config.yaml
num_attention_heads: 2
intermediate_size: 640
norm_eps: 1e-05
tie_word_embeddings: true
parallel_block: false
optimizer: "soap_variant"
weight_decay: 0.0
warmup_steps: 200
decay_fraction: 1.0
Each number is 128 + 24 x the weight over its row's rms, rounded and kept within 0 to 255. Layers, rows and columns count from 0. The size above them is the row's rms in percent of the matrix's.

# layer 20 MLP up, 640x160, rms 0.0589, rows 143-185, columns 80-159
size [ 93  90 106 107  93 105 106 100  99  93 101 101  99  92  96 108 105 104 101  99  98 108  94  95 108 108  84 103  98 103  96  97  94  87  97  97  97  97 100  97  94 101  93]
[[160 146 103 127 127 124 142 106  79 145  58 123 116 107 132 127 152  98 119 126 151 128 177  93 105 126 157 106 126  99  95 116 118 140 120 111 123 150 136 128 115 114 126 117 126 171 146  99 114 125  98 144 148 104 160 138 126 120 119 116 145 104 146 119 124 122 173 130 142 155 161 114 122 152  86 118 137 165  88 156]
 [131 121 127 135 119 127 138 107 105 127 121 121 140 107 115 165 101 129 152 163 142 122 136 131 134 143 163  91 126 149 133 119 129 117 137  81 125 143 171 124 153 114 108 137 147 154 113 128  92 154 156 137 105 128 173 137 145 157 117 108 151 160 101 122 166 136 137 183  61 104 137 102 106 109 116 158 165 106 163  76]
 [115 107 184 137 131 105 164 104 139 117 141 102 155 164 133 176  94 132 103 134 157 135 107 125 143 143 177 137  95 123 147 130 103  81 131 114 137 140 146 139 121 160  89 173  72 130 129 115 176 140 133 152 108 114 118 139 165 140  98 147 134 116 128 141 109 138 150  98  85  92  89 105 122 144 172 134 153 107 129 150]
 [150 111 145 138 123 126 122 124 129 123 114 117 144 156 119 163 127 173 116 117 144 144 145  96 132 152 108 151 129 120 143 156 107 134 142 100 134 149 137 110 156 142  86 139 141 101 169 144 126 182 100 113 134 143  93 143 143 159 163  95 103 145 130 144 143 123 169 134 147 118 106 102 124 144 146 138 134 137 163 128]
 [130 105 154 114  87 165 154 146 152  90 144  73 108  81 156 110 114 141 127 124 135 109 134 157 119 124 161 103 119  81 143 173 164 133 167 109 137 123 170  96 123 179 110 143 144 123 142 152 110 102 167 136 150  89 129 136 152 126 127 160 107 131 128 139 113 108  91 154 125 124 123 144 128 145 126 150 127 117 141 154]
 [130 166 138 135  93 149 149 148 113 130 167 135 131 104 143 127 106 104 107 150 105 126 128 126 104 148 102 120  93 118 150 123 124  90 132 135 149  89 151 149 134 157 121  88 139  91 122 116  90 140 124 135 136 151 118 162 147 208 141 117 151 154 137 152 149 174  79 161 134 113 164 108 117 141  91 141  92 160 114 105]
 [ 95 113 102 165 145 132 121 138 140 137 111 148  95 160 119 147 167 158 128 133 142 126 112 131 157  96 120 133 101 107 131 130 122 131 160 148 143 110  96 137 105 161 169 132 147 110 116 121 123 120 148 158 108 120 126 113 140 140 133 122 125  99 125 126 117 117  86 116 106 110  75 134 145 162 124 102 127 151 145 133]
 [147 144 152 112 149  89  97 139 144 135 114 148 143 144 139 127 128 160 115 144 146 118 119 184 119 113 117 118  88 118 150 112  93 115 130 155 158 153 160 147 130 150  96 156 129 141 112 120 103 140  92 162 104 111 133 210 137 166 142 161 116  75 121 134  99 127 155 111 116 155 141 106 187 101 129 169 129 139 176 131]
 [134  82 109 135 130 148  78 150 138 109  87 121 131  78 152 177 155 124 109 132 144 114 124 177 142 145 142 150 136  87 169 138 170 120 110  99 139 128 143 140 166 126 114 124 179 102 117  86 190 144 123  85 147 177 141 127 129 116 119 139 119  87 115 100 140 116 109 146 119 133  92 184 128 103 101 130 110 122 138 106]
 [144  77 100 152  99  99 124 196 128 136 154 130 145  99 103 110 166 111  97 145 155 120 144 182 128 170 150 161 115 177 124 115 162 134 149 155 120  94 142 126 146 146 100 104 136 119 154 117 148 110 137 124 113  95 116 178 116  84  99  95 168 115  97 102 123 103 105 140 160 120  91 112 141 148 130 113 125  91 112 130]
 [135 104 123 115 107 106 113 151 127 137 124 126 153  88 107 128 154 140 137 138 153 109 159 146 145 136 136 103 192 108 156 190 126 110 109 141 103 148 177 149 150 131 143 119 153 108 148 143 120 146 110 101 116 139 168 145  95 103 141 130 120 148 154 137 160 112 156 136  82 150 134 139 154 128  97 107 131 108 155 153]
 [125  92 147 123  69 147 132  92 136 148 128 111 172 118 170 107 115 127  91 138 148 150 152 158 127 170 131 121  76 120 122 130 138 155 145 107 124 147 150 161 138  88  96 117  96 128 120 121 122 118 150 152 121 116 141 113 157  88 136 128 140 136 118 148 119 139 134  95 137 108  94 123 109 118 144 173 156 136 186 162]
 [155 131 123 119 133  92  81 162  73 110 149  96 135 149 127  94 138 166 156 140 116 125 157 100 138 105  89 108 155 131 124 167 130 130 144 117 150 135 102 133 165 137 137 125 138 140 100 136 117 108  91 110 115 170 121 155 142  96 116 113 122 104 152 149 109 127 130 167 124 135 102 120  99  77 112 102  99 174 140 128]
 [129 115 129 120 115 115  98 142 138 111 148 142 152  95 103 112 138  89  93 111 127 131 122 123 141  61 163 148 100 119 133 104 158 157 171 137  98 133 132 156 146 152 154 100 125 140 129 128 139 102  94 109 115 120 133 127  84  68 120 118 147 125 137 109 159 136 145 162  92 136 195 109 117 132 129  89 101 110 109 107]
 [140 140 160 109 145 126 144  95  96 130 163 113 109  99 143 123 126 145 116 114 128 117 123 131 102  91 134 157 160 178 147 133 114 120 133 138 106 120  98 129 121 126 108  81 131 151  98 162  97 150 116 120 122 124 121 121 202 111 148 115 105 160 122 132 125 131 156 156 107 111 136 119 105 133 112 161 102 176 115 110]
 [148 139 126 147 134 154 108 152 125 111 139 120  98 109 139 141 183 100 121 117 162 118 115 128 142 126 141 138  97 140 123 182 146 115 152 150 139 153 116 133 118 103 123 131 136  91 136 140  76 150 141 148  90 149 133 153 112 105 134 104 137  88 147  92 138 162 172 155 120 144 166 127 134 123 127  88 105 130 108 127]
 [108 140 172 102 120 134 162  94 148 134 140 102 144 145 138  99 121 153 122 136 127 169 108 123 144 178 139  97 142 136 154 136 129  99 108 136 131 163 104 119 122 150 114 149 123  87 117 120 107  97  94 168 125 128 135 139 126 103 113  98 116 116 134 128  72 163 139 162 138 118 103 107 105 168 121  94 128 120 124 123]
 [124 113 139 162 124 107 144 155 117 129  90 157 113  87 114 119 136 122 114 153 117 173  99 110 153 141 124 117 143 100 153  94 127 124 146 133 125 140 168 101 100 125 132 190  97 148 174 163 145 161  81 113 110 169 136 153 194 137 146 122 158 127 112 170 151 123 122 129 154 140 158 133  82 141 104 115 143 137  87 149]
 [ 84 136 107 109 151 122 164  98 143  61 103 152 120 114 132 112 143 109 115 178 143 148 153 139 152 141 109 128 117 121 134  98 174  76 135  99 133 114 142 148 163 128 115  96 123 144 130 116  97 116 121 106 105 138 138 133 134 128 137 140 153 120 126 182  77 111 105 151 152 106 145 140 126 138 180 133 105 140 102 151]
 [137  89 164 122  86 179 126 132 151 111 135 132 119 170 101 123  98 161  95 100 112 154  62 174 140 133 115 130 120 140 164 141 144 148 131 108 158 131 159 163 128 136 148 142 125 168 178 114 140  95 134 133 120  93  99 121 133 147 141  78 143 174  79 142 147 147 135 121 131  97 181 129 144 155 156 150 140 152 112 187]
 [132 168 152 173 139  80 120 120 169 130 146 120  93  97 121 153 161 140 128 129 107 205  90  99 163 122 125 132 126 140 172 108 108 128 111 117 121 174 160 156 122 117 109 151 125 132  80  97 131 118  88 169  90  81 110 125 118 138 150 129 159 119 148 135 116  97 132 150 152 100 125 107 159 153 105 133 124 142 128 158]
 [164 145 141 144 110 138 130 104 147 136 112 140 124 176 142 170  92 126 130 156 142 125 146 159 143 153 124  61  92 194 153 123 159 121 156 158 124 109 102 150  94 128 123 138  98 150 132 149  97 156 129 132 102 105 129 153 167  86 113 147 112 113  79 162 137  93  91 114  93 110 115 137 150 142  97  87 119 132 120 112]
 [145  90 119 126 115 141 145 128 125 105  93  89 148 197 148  93 154 187 118  89  79 131 167  97 166 153 117 127 139 165 138  91 142 140 115 127 107  85 128 132 120 148 128 100 150 140 105 140  94  97 113 150 110 153 153 134 153 105  69 140 141 160 148 160 139 141 120 152 124 122 137 132 102 172 145 150 157 138 124 134]
 [140 131 146 107 102 107  64 126 126 152 123 122 139  93 128  66 139 147 135 123 138  84 134 115 145 126 169 126 141 100 167 117 159  89 151  96 160 166 119 110 117 119 135 127 147 106 118 139 117 112 128  98  86 107 116 139 155 145 128 133 131  84  89 184 126 135  99 156 125 134 137 135 169  92 134  98 115 113 143 126]
 [137 114 114 119 187 128 162 101 101 111 161  94 137 122 124 128 127 134 124 128 146 151  87 144 136  99 112 136 166 135 126 104 109 123 136 148 133 103 168 172 118 168 118 146 146  89 102 124 115 176 117 130 114  79 159 121 120 116 122 144 161 143 131 126 176 103 119 158 152  93 154 126 156 102 136  99 159 123 121  94]
 [140 132 142 105 104 125 142 137 160 132 165 129 130  97 131 102 123 146 137 122 104 154 148 132 125 108 155 145 129  72 117 192 108 128 102 103 161 116 136 152 155 137 100 144 118  58  95 115  66 121 103 107  97 140 152 100  88 142 126 103 109 103 135 127 152 159 173 118 134  94 167 134 174 146 126 133  97 141 115 142]
 [121 111 195 157 157 113 124 183 132 136 130 144  98 112 129 183 128 133 134 114 102 113 126 140  90 153 196  86 105 147 139 160 157 121 135 127 106 159 140 122 129 123 138 142 134  90 103 121 117 102 106 116 193 124 103 140 105 142 127 122 122 132 166 127 105 124 153  78 158 140 123 166 114  63 128  97 150 126 165 134]
 [167 103 133 118 101 115 130 145 156 147  91  92 127  85 134 189 138 162 169 111 118  76  89 161 127 126 139 145 119 128 117 120 120 147 123 127 151 115 146 136 138 133 141 122 147 106 167 151 151 103 140 136 176 131 146 135 116 159  94  81 123 125 114 114  90 121 131 137 119 105 109 111 136 120 155 122 138 106 133 109]
 [130 121  89 140  81 131 144 155 121 120 197 106 147 120 128  96 143 159 108 110 127  82 130 159  93 136 168 110  94 141  97 130 145 130 139 132 124 111 114 152 118 137 111 158 102 113 101 124  93 127 125 170 101 137 104 111 172 122  92  93 147 129 102 136 116 129 167 144 183 135 123 113 108 144 129 133 113 130 126 135]
 [110 130 121 172 126 149 121 140 133 110  81 142 122 128 115 129 173 125 144  99 118 132  96 129 204 124  91 112 132 161 153 107  84  99 143 121 139 150  99 131 137 154 117 113 128 139  80 100 104 112 163 134  87 128  83 137 107 112 145  92 133 115 163 187 103 126 125 157  91 153 123 130 152 102 155 134 111 117  87 173]
 [136  81 116 138 104 113 108  90 114 125  70 120  92 171 156 122 119 104 122 131 138 104 118 158 162 150 191 132  95  89 129 120 120 103 151  93 119  84 191 149 116 132 124 139 122 131 150 119 132 109 143 152  92  61 104 141 105  98 132 110  92 149 144 109 122  89 167 145 140 107 140 142 117 154 107 145 112 109 121 108]
 [135 115 139 116 147 140 147 111 108 101 127  77 131 147 135 122 113 116 162 117 124 121 113 145 150 125 140 109 119 145 180 153 158 130 127 143 122 133 120 150 118 141 171 111 172 173 128 126 154  79 122 140 114 127 161 119 138 103 185 123 122 154 138 126  90 164  81 136 103 174  78 138 119 167 126 141  92 141  99  62]
 [140 147 103 129 118 124 144 108 123 133 137 144 106 152 100 160 137 163 156  82 131 134 146 155 130 117 124 173 145 123 139 133 141 166  86 180  75 124 124 162 143 115 119 120 109 126 138 156 119 117 122 116  73  73 108 135 101 159 104  95 166 145  71 125 126 131 139 135 157 132 116 127 152 112 170  84 143 117 164 109]
 [143 117 123 162 158 107 136 176 137  98 141 111 141  87 105 162 132 131 144 139 174 149  94 163 117 161 106 122 140 116 160 150 102 142  91 110 152 116 117 164 123 100  94 137 104 173  93 110 162 118 137 159 143 113 138  64 131 114 170 148 188 143 136 138 147 144  90 135 134  92 102 166 141 133  98 149 125 136 137 172]
 [110 146 130 143 135  84  82 146 171 108 108 145 128 167 138 117 102 121  97 101 135 100 116 128 139 148 100 124 103 115 127 174 102 122 141 125  82 131 133 130 135 109 178 127 146 120 125 127 127 136  97 121 110 135 144 154 140 149 107 147 123 110  86 153 147 133 216 160 156 121 101  73 104  97 110 135 119 129  92 124]
 [ 82 136 107 136 130 182 105  98 140 136 137 113 102 110 116  96 175 134 138 145 152 115 129 126 166 139 142 110 125 130 100 120 159 105 151 112 160 128 138 123 116 140 111 111 134 127 166 143 105 140 121 180 114 147 137 151  99  97 130 158 139 141 146 146 159 136 110 116 102 107  83 147 113 122 169 156  82 111 109 175]
 [147 141 113 114 101 122 148 105 146 122 119 111 125 138  90 123 110 163 114  81 144 126 100 154 110 129 139 116  96 120 110 188 173 142 158  67  77 120  99 159 123 138 141 137 141 126 114 136 129 131 127 110  75 126  94 120 157 160 138  91 108  98 126 117 114 121 104 179 120 127 127 138 136 150 133 126 123 142 150 131]
 [ 98 144 109 139 176 122 141 138 168 141 127 122 139 152 163 138 164 148 152 199 113 123 174 126 104  81 169 153 141 116 153  92 154 123 141 124 122 185 149  93 143 134 102 135 128 140 121 140 119 125 136 104 155  85 124 166 158 129 128 149 105 105  94 109 198 144 148 119 198 113 113 163 159 143 134  99 169 149 108 137]
 [127 142 165 121 111 100 134 150 129  82 148 133  74 121  97 110 131 144 127 105 133 124 117  99 155 126 122 133 178 124  97 133 133 120 143 122  97 120 146 167 107 107 136  95 116  96 131  64 109 146 160 160  90 112  79 142 136 123  98 149 124 163 130 172 133 137 163  91 149  93 126 114 144 107 146  91 124 121 170 135]
 [122 125  98 102 115  81 120 153 115  78  97  92 177 113 153 146  96 143 157 144 128 127 166 120 111 120 165 112 121  59 146 136 131 121 138 104 146 153 148 120 123 126 157 126  82 158 118 146 152 130 112 130 139 117 104 151 127 165 113 147 117 118  77 158 151  99 115 153  87 102 108 165 154 106 132 141 117 132 154 136]
 [ 99 131 141 136 131 153  88 136 129 115 105 143  72 117 162 151 153 113 124 125 140 109 148 130  87 143 126 133 154 142 123 169  99  91 126 160 122 139 102 104 132 107 120 110 149 122 105 139 126 110 100  91 161 132  82 122 187 113 119 132 136 133 116  78 110 134 155 145 178  99 162 141 130 114 110 159 184 122 109 112]
 [146 144 149 134 105  93 115 126 159  92 146 116 132  92 167  97 135  91 143 139 140 129  97  97 155 126 159 104 150 133 186 140 137  98 147 127 164 121 180 144 139  85 165 170 127 145 112 154 118 147 184 120 107 102 116 152 134 117 161 132 134 196 133 165 142 103 145 124 124 105 131  98 114 118 164 114  98 167 141  81]
 [190 164 135 156  78 119  96 158 134 117 125 130 140 132 121  75  71 151 130 136 153 162 111 120 125 105 148 106 163 140 123 151 137 143 136 135 158 107 104 110 148 111  98 144 147 121 128 143 123  79  96 143  84 118 123 126 190  99 100  70 135 122 116 185 144 137 154 107 132 152 116 125 149 127 129 109 151 127 124 102]]
# layer 20 MLP down (transposed), 640x160, rms 0.0593, rows 143-184, columns 80-159
size [ 94  86 108 112  88 110 103 106  93  98 105 102 106  90  93 101 101 109 106 103 100 110 101  97 108 111  79 100  99  96  90  93  88  95  93  95 100 108 104  99  92  99]
[[115 146 147 117 126 103  77 160  84 131 128 184 133 153 107 173 137 126 123 145 112 153 107 122 156 153 121  97 182 134 137 120 118 163 157 119 170 150 138 123 129  87 131 102 161 141 106 102 133 117 161 100 112 133 136 172  94 122 111 104 133 164 160 141  91 117 139 111 175 137 124 125 138  66 112 111 121 125 129 106]
 [ 96 131 146 159  95 108  78 126 120  97 154 146 137 176 127 127 130 152 129 182 131 171 109 137 162 133 108 152 130 141 121 146 128 134 115 151 128  98 105 135 136 178 128  98  96  84 147 133 128  78 105 179 144 135 114 115 129  74  92 165  93 104 122 139 160 123  91 135 169  94 134 124 149 117 107 140 104 176 134 133]
 [134 135 156 139 170 143 129 141 132 173 160 143  98 143 138  84 112 132 113 125 122 105 122 137 145 178 117 159 123 130 127  90 121 122 126 114 112 121 159 141 150  99 148 125 106 157 161 109  95 125 144 122 169 121  84  95 109 122 141 120  68 119 120  89 125 155 102 156 143 147 128 100 158 126 107  46 130 112 131  99]
 [ 97 128 108 121 106  95 150 101 149 122 110 103 137 106 139 133 127  84 136 133 145 129 176 191 121 144 171 136 163 131 126 133 151 145  80  83 117 130 111 141  67 106 158 151 132  95  95 134 154 103 144 112 112 119 107 135 161 147  97 139  94 162 114 131 135  97 123  99 130 120 143  98 129 134 140 108 112 112 181 158]
 [170 149 113 112 130 143 132  96 131 142 119 128 123 133 151 148 125 102 117 113 105 128 100 114  54 139 173 154 164 106 136 106  90 138 156  99 169 126 112  96 138 102 142 129 147 128  89 136 127 137 119 148 117  99 167 153 161 154 124 111 101  87 125 133 151 174 132 143 142 154 115 123 135 152 139  75 129 136 126 146]
 [150 127 126 128 108  65 113 114 102 167  90  85 163 139 135 110 113  92 128 121 146  84 138 116 151 116 160 156  93 139 138 139 106  99 157  95 127 162 168 154  90 132 125 143 136  94 158 104 131 148 148 151 104 142 133 142 141 129 120 113 172 156 112  99  94 130 124  93  96 141 139 144 137 117 125 130 155 139 142  85]
 [ 86 115 115 125 113 130 135 144 152 129 148 128 156 169 145 147 132 140 144  95 174 148 131 117 119 111 108 122 115 117  99 174 149 148 100 111 116 147 119 127 155 134  97  93 133 126 138 141 161 119 136  76 118 166 136 113  70 164 164 161 162 118 100  84 109 122  53 127 108 114 142 134 132 157  88  88 124 119 148 155]
 [164 133 102 135 167 144  94 109 153 155 124 139 132 139 140 128 142 159 146 107 126 176  98 132 169 115 137 132 134  87 158 126 174 158  64 145 131 118 113  99 130 149 127 116 138 114 127  97 155 104  83 119 197 113 119 157 111 105  67 143 148 116 107 130 151 130  95  84 129  96 130  96 125 139 142 179 121  95 107  97]
 [131 132 155 157 133 113 145 133 130 141 118 115 133 164 104 159  94 102 108 119 139  97 120 101 106 104 183 155 122 154 118  75 114 110 183  92 109 137 131  95  92 125 106 125 126 122 117 164 138 100 136 169 118 120 142 133 101 119 118 117 174 135 124 140 138 102 144 105 128 132 142  98  76 144 165 123 147 147 127 155]
 [118 142 132 145 142 146 116  83  77 162 168 143 147 162 138 145 103 166 142 130 101  60 145 149  97 125  91 157 119 136 118 146 135 156 143 141 118 144 129 123 146 145 107 122 117 101 110 132 186 113 115 140 116 122  96 134 106 124 143 112 137 103 143 120 143 143 128 121 121 145 129 140 113 146 112  96 112 190 131 150]
 [165 137 118  88 128 127 130 172 134 116 154 130 148 119 171 114 143 168  99  72 146 168 158 172 156 132  91  93 158 118 130 108 138 165  87 108 111 129 131 117 127 113 138 161 108 105 132 132 109 194 113 125 155 158  95  86 119 137 144 166  99  91 154 100 116 129  97 125 109 146 160 108 181 146 133 120 120  86  69 158]
 [123  99 139 123  76 123 102 134 153 153 156  49 124 106 116 153 109 127 100 134 131 128  78 130 127 116 158 150 127 140 132  92 132 145 131 119 129  97 153 111 133 141 158 135 139 144 139 140 130 165 131 114  89 163 132 122 150 147 103 121 144 134 157 176 139 109 108 145 116 133 172 168 118 148 172 153 156  73 164 165]
 [100 189 118 123 141 102 121 125 162 130 156  89  99 137 117 101  71 144 126 110  89 127 171 143 136 136 117  97 131 130  95 143 148 120 116 121 111 155 144 158 136 108 105 111 150 120 119 126 141 100 166 139 205 142 125  99 121  99 118 127 122 145 120 125 148 127 127 132 144 128 113 116 116 137 134  64 107 129 117 156]
 [131 133 118  98 137 129 143 107 186 139 124 139 118 109 174  85  80 116 110  91  79 120 112 151 149 158 121 120 107 136 109 117  87 132 143 147 109 121 127 117 108  64 139 130 139 125  71  98 104 147 117 127 163  90 123 142 112 111 144 137 167 101 118 120  91 152 104  82 141 102  64 155 140  96 110  90 150 145 133 124]
 [117 104 144 115 101 120 105 131 116 137 135 118 137 148 133 138 150 150 126 144 107 114 136 117 155 163 133  93 110 136 134  89 116 154 146 136 117 120 116 153 141 162 133 134 177 154 114 137 118 141 112 133 133  92 158 156 171  97 118 113 150 118  78 143  76 130 115 168 156 100  96 154 117  75 129 145 138 120 142 164]
 [125 139 107 101 155  62 150 115 142 103 156 129 136 113 135 125 131 146 114 114 142 129 124 130 131  65 151 144 113 141 133 116 149 103 142 118 154  91 138 102  97 122 125 128 123 120 122 117  84 133 124 174 154 122  80 140  99 141 152 169 114 135 117 132 125 139 106 122 112  95 153 126 129 109 129 149 161  98 138 136]
 [112 103 133 165 130 156  79 120 127 110 121  97 129 122 190 128 123  83 116 116 142 175  88 119 133  99 131 124 140 145 150 110 159 136 156 128 117 130 152  88 126 156 111 150 128 131 121 110 157 156  96 123 154 150  77  77  79 141 146 137 133 146 155 129 122 146 133 116 139 113  98 117 140 110 120 152 114 140 161 125]
 [119 147 185 151 104 136 124 109 142 148  96 100 108 141 106  59 105 150 115 197  92 109 124 125 139 124 133 147 173 122 134 102 114 159 153 164  94 163 107 146 157 123 118  91 133 141 150 113 158 115 115 126 163 100 158 135 122 169 146 130 163 136 107 165 115 177  94  50 112 109  99 125 152 137 105 133 123 141 121 123]
 [100  93 128 157  98 132 114 119 176 144 140 170 108 141 120 126 136 134 116  91 121 118 143 144  97 104 122 126 156  87 151 150  94 148 110 139 125 123 104 100 162 176 147 130 133 122 133 151 139  98 152 148 153 144 177 126 124 130 136 119 142 157 160 142 164  74 100 147 123 120 101 113 148 141 139 117 156 142 105 139]
 [136 130 154 149 139  89 160 106 127 131 158 109 104 179 128 154  99 102 137 128 142 119 110 119 140 134 106  97 154 105  93  98 120 135 117 193 142 121 142  91 130 116 102  95 133 129 127 123 115 114 125 132 147 134 127 121 120  90 127 126 165 115  93 136 139 140 141 150 144 121 136  77 135 142 151 113 148 149 133 146]
 [102 113 107 164 139 143 133 102 159 142  98 163 172 109  90 175 171 109 113 178 155 116 121 123 131 140  99 109 139 144 130 109  64 146 122 125 100 124 124  99 132  92 125 118  80 162 129 112 159 161 102 127 109 102 131 144 112 142 154 176 127 140 111  80 152  99 131 100 171 139 133 138 104 106 150  88 110 113 122 127]
 [150 139 134 110 105 161 133 108 133 125  89  79 130 145 103 116 120  71 124 136 135 142 134 155 124  89 128 141 154 122 184 113 173 144 116 102 111  85 136 141 132 134 104  88 115 109 126 114 109 128 133 184 154 126 113 166 131 140 112 126 153 156 163 160  77 116 145 144 129  88 189 129  82 164 138 116  99 179 147 163]
 [ 81 139 112 124 161 127 123 140 134 124 128 101  93 139  83 129 128 115 124  84 135 136 143 110  76 128 130 137  72 121 100 122 136 152 103 109 121 102 148  97 153  92 137 170 126 149 164 122 127 110 127 132 111 101 137  86 130 142 124 120 150  77 170 146 119 120 133 147 135 110 104 186 138 161 149 186 142 160 131 135]
 [163 133  93 151 173  94 168 104  84  95 128 172 143 152 144 110 150 127 156 132  97 137 124 131 103 121  59 149  83 159 108 112 107  91 131 101 128 142 138 138 154 103 153  97 130 133 134 131 165 133 167  84  90  94 114  60 116  98 148 134 119 128 123  90 127 114 142 113 150 143 112 147 140 130 129 138  94 127  78 158]
 [118 137 134 114 158 122 144 119 127 112 116 130 158 143 136 159 145 136 134 127 176 137  88 132 147 110 157 148 111 151  76 140 122 109 129 121 123 122 122 121 131 101 135 149 176 124 190 135 178 107  95 147 159 153 156 119 114 120 114 138 134 128 109  99 104  89 157 119 141  70 131 121 123 118 177 125  84 140 114 115]
 [120 157 157 108 142  87 123 166 100 180 163 132 133 126 125 129 149 106 138 107 138 174 130 156 100 102 101 143 130  99 109 147 106 127 147 144 106 153 122  92 111 174  96 152 109  87 117 111 126 168 143 126 171  99  62 111 104 135 131 133 147 138 107 119  87 150 108 124 157 136 120 111 136 150 105 129 143 122 115 185]
 [130 119 123 206 123 144 118 126 135 134 107 102 136 155 123 134 111  72 136 134 129  96 109  88  82  96 121 148 123 140 133 160 104 107 121  51 124 123 134 113 110 118 131 130 121 133 133 120 132 166 149 103 114 126 186 138  82 154 165 176 182 128 155 134 154 116 129 168 102  67 128 115 142 115 146 168 150 163 142 133]
 [164  95 136 112 127 174 151 113 137 124 122 156 171 139 168 113  95 112  98 113  88 132  57 115 174 128 139 133 105 141  96 107 139 160 104 111 140 137 145 146 156 119  84 126 132 151 122 157 156 136 138 150 114  97 162 141 113 150 137 134 123 143 152 159 154 104 104 175 105 118 134 115 157 114 122  99 148 152 127 108]
 [104 171 169 112 125 130 129 104 121 153  70 117 106 153 135 128 122 166 114 141 131 130 142 129 170 116 110 102 168 153  91 143 145 128 185 136  91 146 138 142 142 102 137  91 119 112 105 168 108 144 146 146 136 135 102 121 124 111  76 140 145 135 156 127 164  88 150 147  79 149 140  94 151 152 165  96  99 104 159 131]
 [111 139 145 119 100 130 142 110  75  93 179 112  96 148 148 158 147 110 119  84 151 134 128 142 104 122 172 131 121 100 109 136 145 123 110 136 159 146 155  66 128 131 165 112 134 111 135 131 156 127 120 121  99 101 112 113 137  95 112 144 108  99 154 100 133 138 106 141 141 136 106 101 164 146 118 145 157 195 155  88]
 [172 150 143 135 156 126  97 147 107 154 177 106 124 107 117 124 110 122 143 138 150 108 134 127 117 119 102  99  71 117 105 145 101 176 155 121 111 112 146  97 158 137  88 131 187 136 146 160 127 121 147  81 109  70 130 122 147 135 149 158 108 153 129 117  78 155 112 100 144 131 147 157 140 131 168 106  85 126 161 107]
 [120 155 118 131 158  97  97 136 103 140 144 110 138  96 145  89 170  94 110 150 120 125  93  95 178 169  82 132 114  96 170  83 116 130 167 171 139 105 154 124 144 142 132 136 107 121 161 118  86 145 111 100 168 159 118 144 151 142 113 104 147 132 102 129 104 147 181  99 126 101 102 111 114 125 108 151 140 177 137  91]
 [140 134 123 107 126 137  92 161 124 132 126 103 122  89 117 127 184 150  91  75 132 107 119 112 102 128 170 120 130 138 143 151 134 104 121 132 129 140 141 140 115 159 142 156 124 131  92 126 111 116 144  85 134 187 132 133  53 124 111 110 129 151 114  89  98 181  95 185 134 127 117 115 118 127 136 127 114 124  94 132]
 [ 90 116 159 115 168 122 142 139 157 147 133 127 171 141 124 112 143 130 120 131 164 109  88 153 106 141  76 170 157 138 145 128 155 156 134 141 182 156 133 157 125 121 156 148  94 133 149 137 131 113 132 133 120  78 142 118 130 126 112 146 157 126 150 150 122 197 151 125 115 165 131 163 116 156 120 163 122 158 106 169]
 [154 119 142 159 101 146 136 129 120 159 112 130 122  94 138 109 122 133 113  75  83 126 138 123 139 115 150 125 105 119 125 150 111 188 154 161 103 117  98 129 152 122 178  96  97 101  68 187 165  91 115 122 169 121 109 141 133 133  99 148 134  94 112 129 117 136 111 161  82 100 123 116 112 131  94 159 192 147 119  95]
 [158 125 105 116 113 117 144 131 139 117 113 111  97 120 125 150 127 112 105 132 109 161 104 159 126 144  97 172 128 134 143 103 120 117 122 147  94 135 117 147  58 128 109 124 126 158 104 157 124 152 137  89 138 164 131 149 146 161 132 136 149 145 133 111 136 128 122 121 115 131 106 142 151 117  78 121  99 169 141 111]
 [118 141 151 110 142 136 142 129 117 155 110 141  87 135 101 128 180 131  78 161 148 104 139 163 157 145 130 125 117 164 117 146  89 142 151 151 125  84 154  98 105 120 157 131 143 138 102 128 136 154 119 122 177 131 148 113 154 137  96 146 131 135 159  89 173 101 135 125 105 137 129 132 118  91 145 130 161 123 142 105]
 [154 107 125 161  80 104  70 160 145 122 116 126 141 160 139  71 147 101 172  99 111 114 124 141 161 167 121 112 143 150 120 138 134 126 118 135 128 107 147 120 165 150  99 117 179 147 136 121  80 149 142 125 104 134 125 133 113 145 134 104 144 151 117 132  76 163 102 128 110 154 154 120  96  74 155 146 138 151 156 173]
 [147 166 120 128 110 157 141 133 124 119 114 129 119 168 151  64 115 156 169 133 113 131 120 100 120 142 134 134 154 137 105 110 107 157 147 112 150 138 104 160 156  94 145 107 157 138 126 136 103 129 119 104 127  85 153 149  95 120 166 155  71  93 151 124 109 179 119 127 148 151 100 122 159 142 127 131 118 141 143 175]
 [114 156  87 119 154 118 137  58 153 138 145 141 116 120 137 131 149 145 124 152 159 125 184 133 108 108 133 114 113 159 127  80 124 105 141 131 140 150 126  78 108 111 115 141 111 172 129 133 142 138 123 106 138 152 141 125 137 126 126 103 149 136 149 142 126 148 172 108 111 122 143 153 126  88 116 128 106 123 105 126]
 [167 120  94 160  88 128 202 123 154 141 106 143  99 143 138  95 142 149 125 134 156 101  98 133 167 119 129 143  94 110 117 120  86 120 143 158 150 103 142 137 121 158 105  86 120 130 108 131 160 150 127  98 108 121 131 146 131 114 137 142 171  97 126 134  85 140 161  72 103 116 100 169 115 102 110 129 144 124 118 115]
 [121 108 129 153 130  84 171 109 142 146 130 127 135 156 143 141 137 117 150  73 143 117 106 171 116 132 121 129 146 145 163 129 132 128 146 135 121 110 147 128 152 136 113 140 164 111  52 142 147  91 105 117 144 112 107 150 115 126 126 140 139 118 113  96 124  91 133 151 147 123 104 140 135 131 158 193 138 109 120 139]]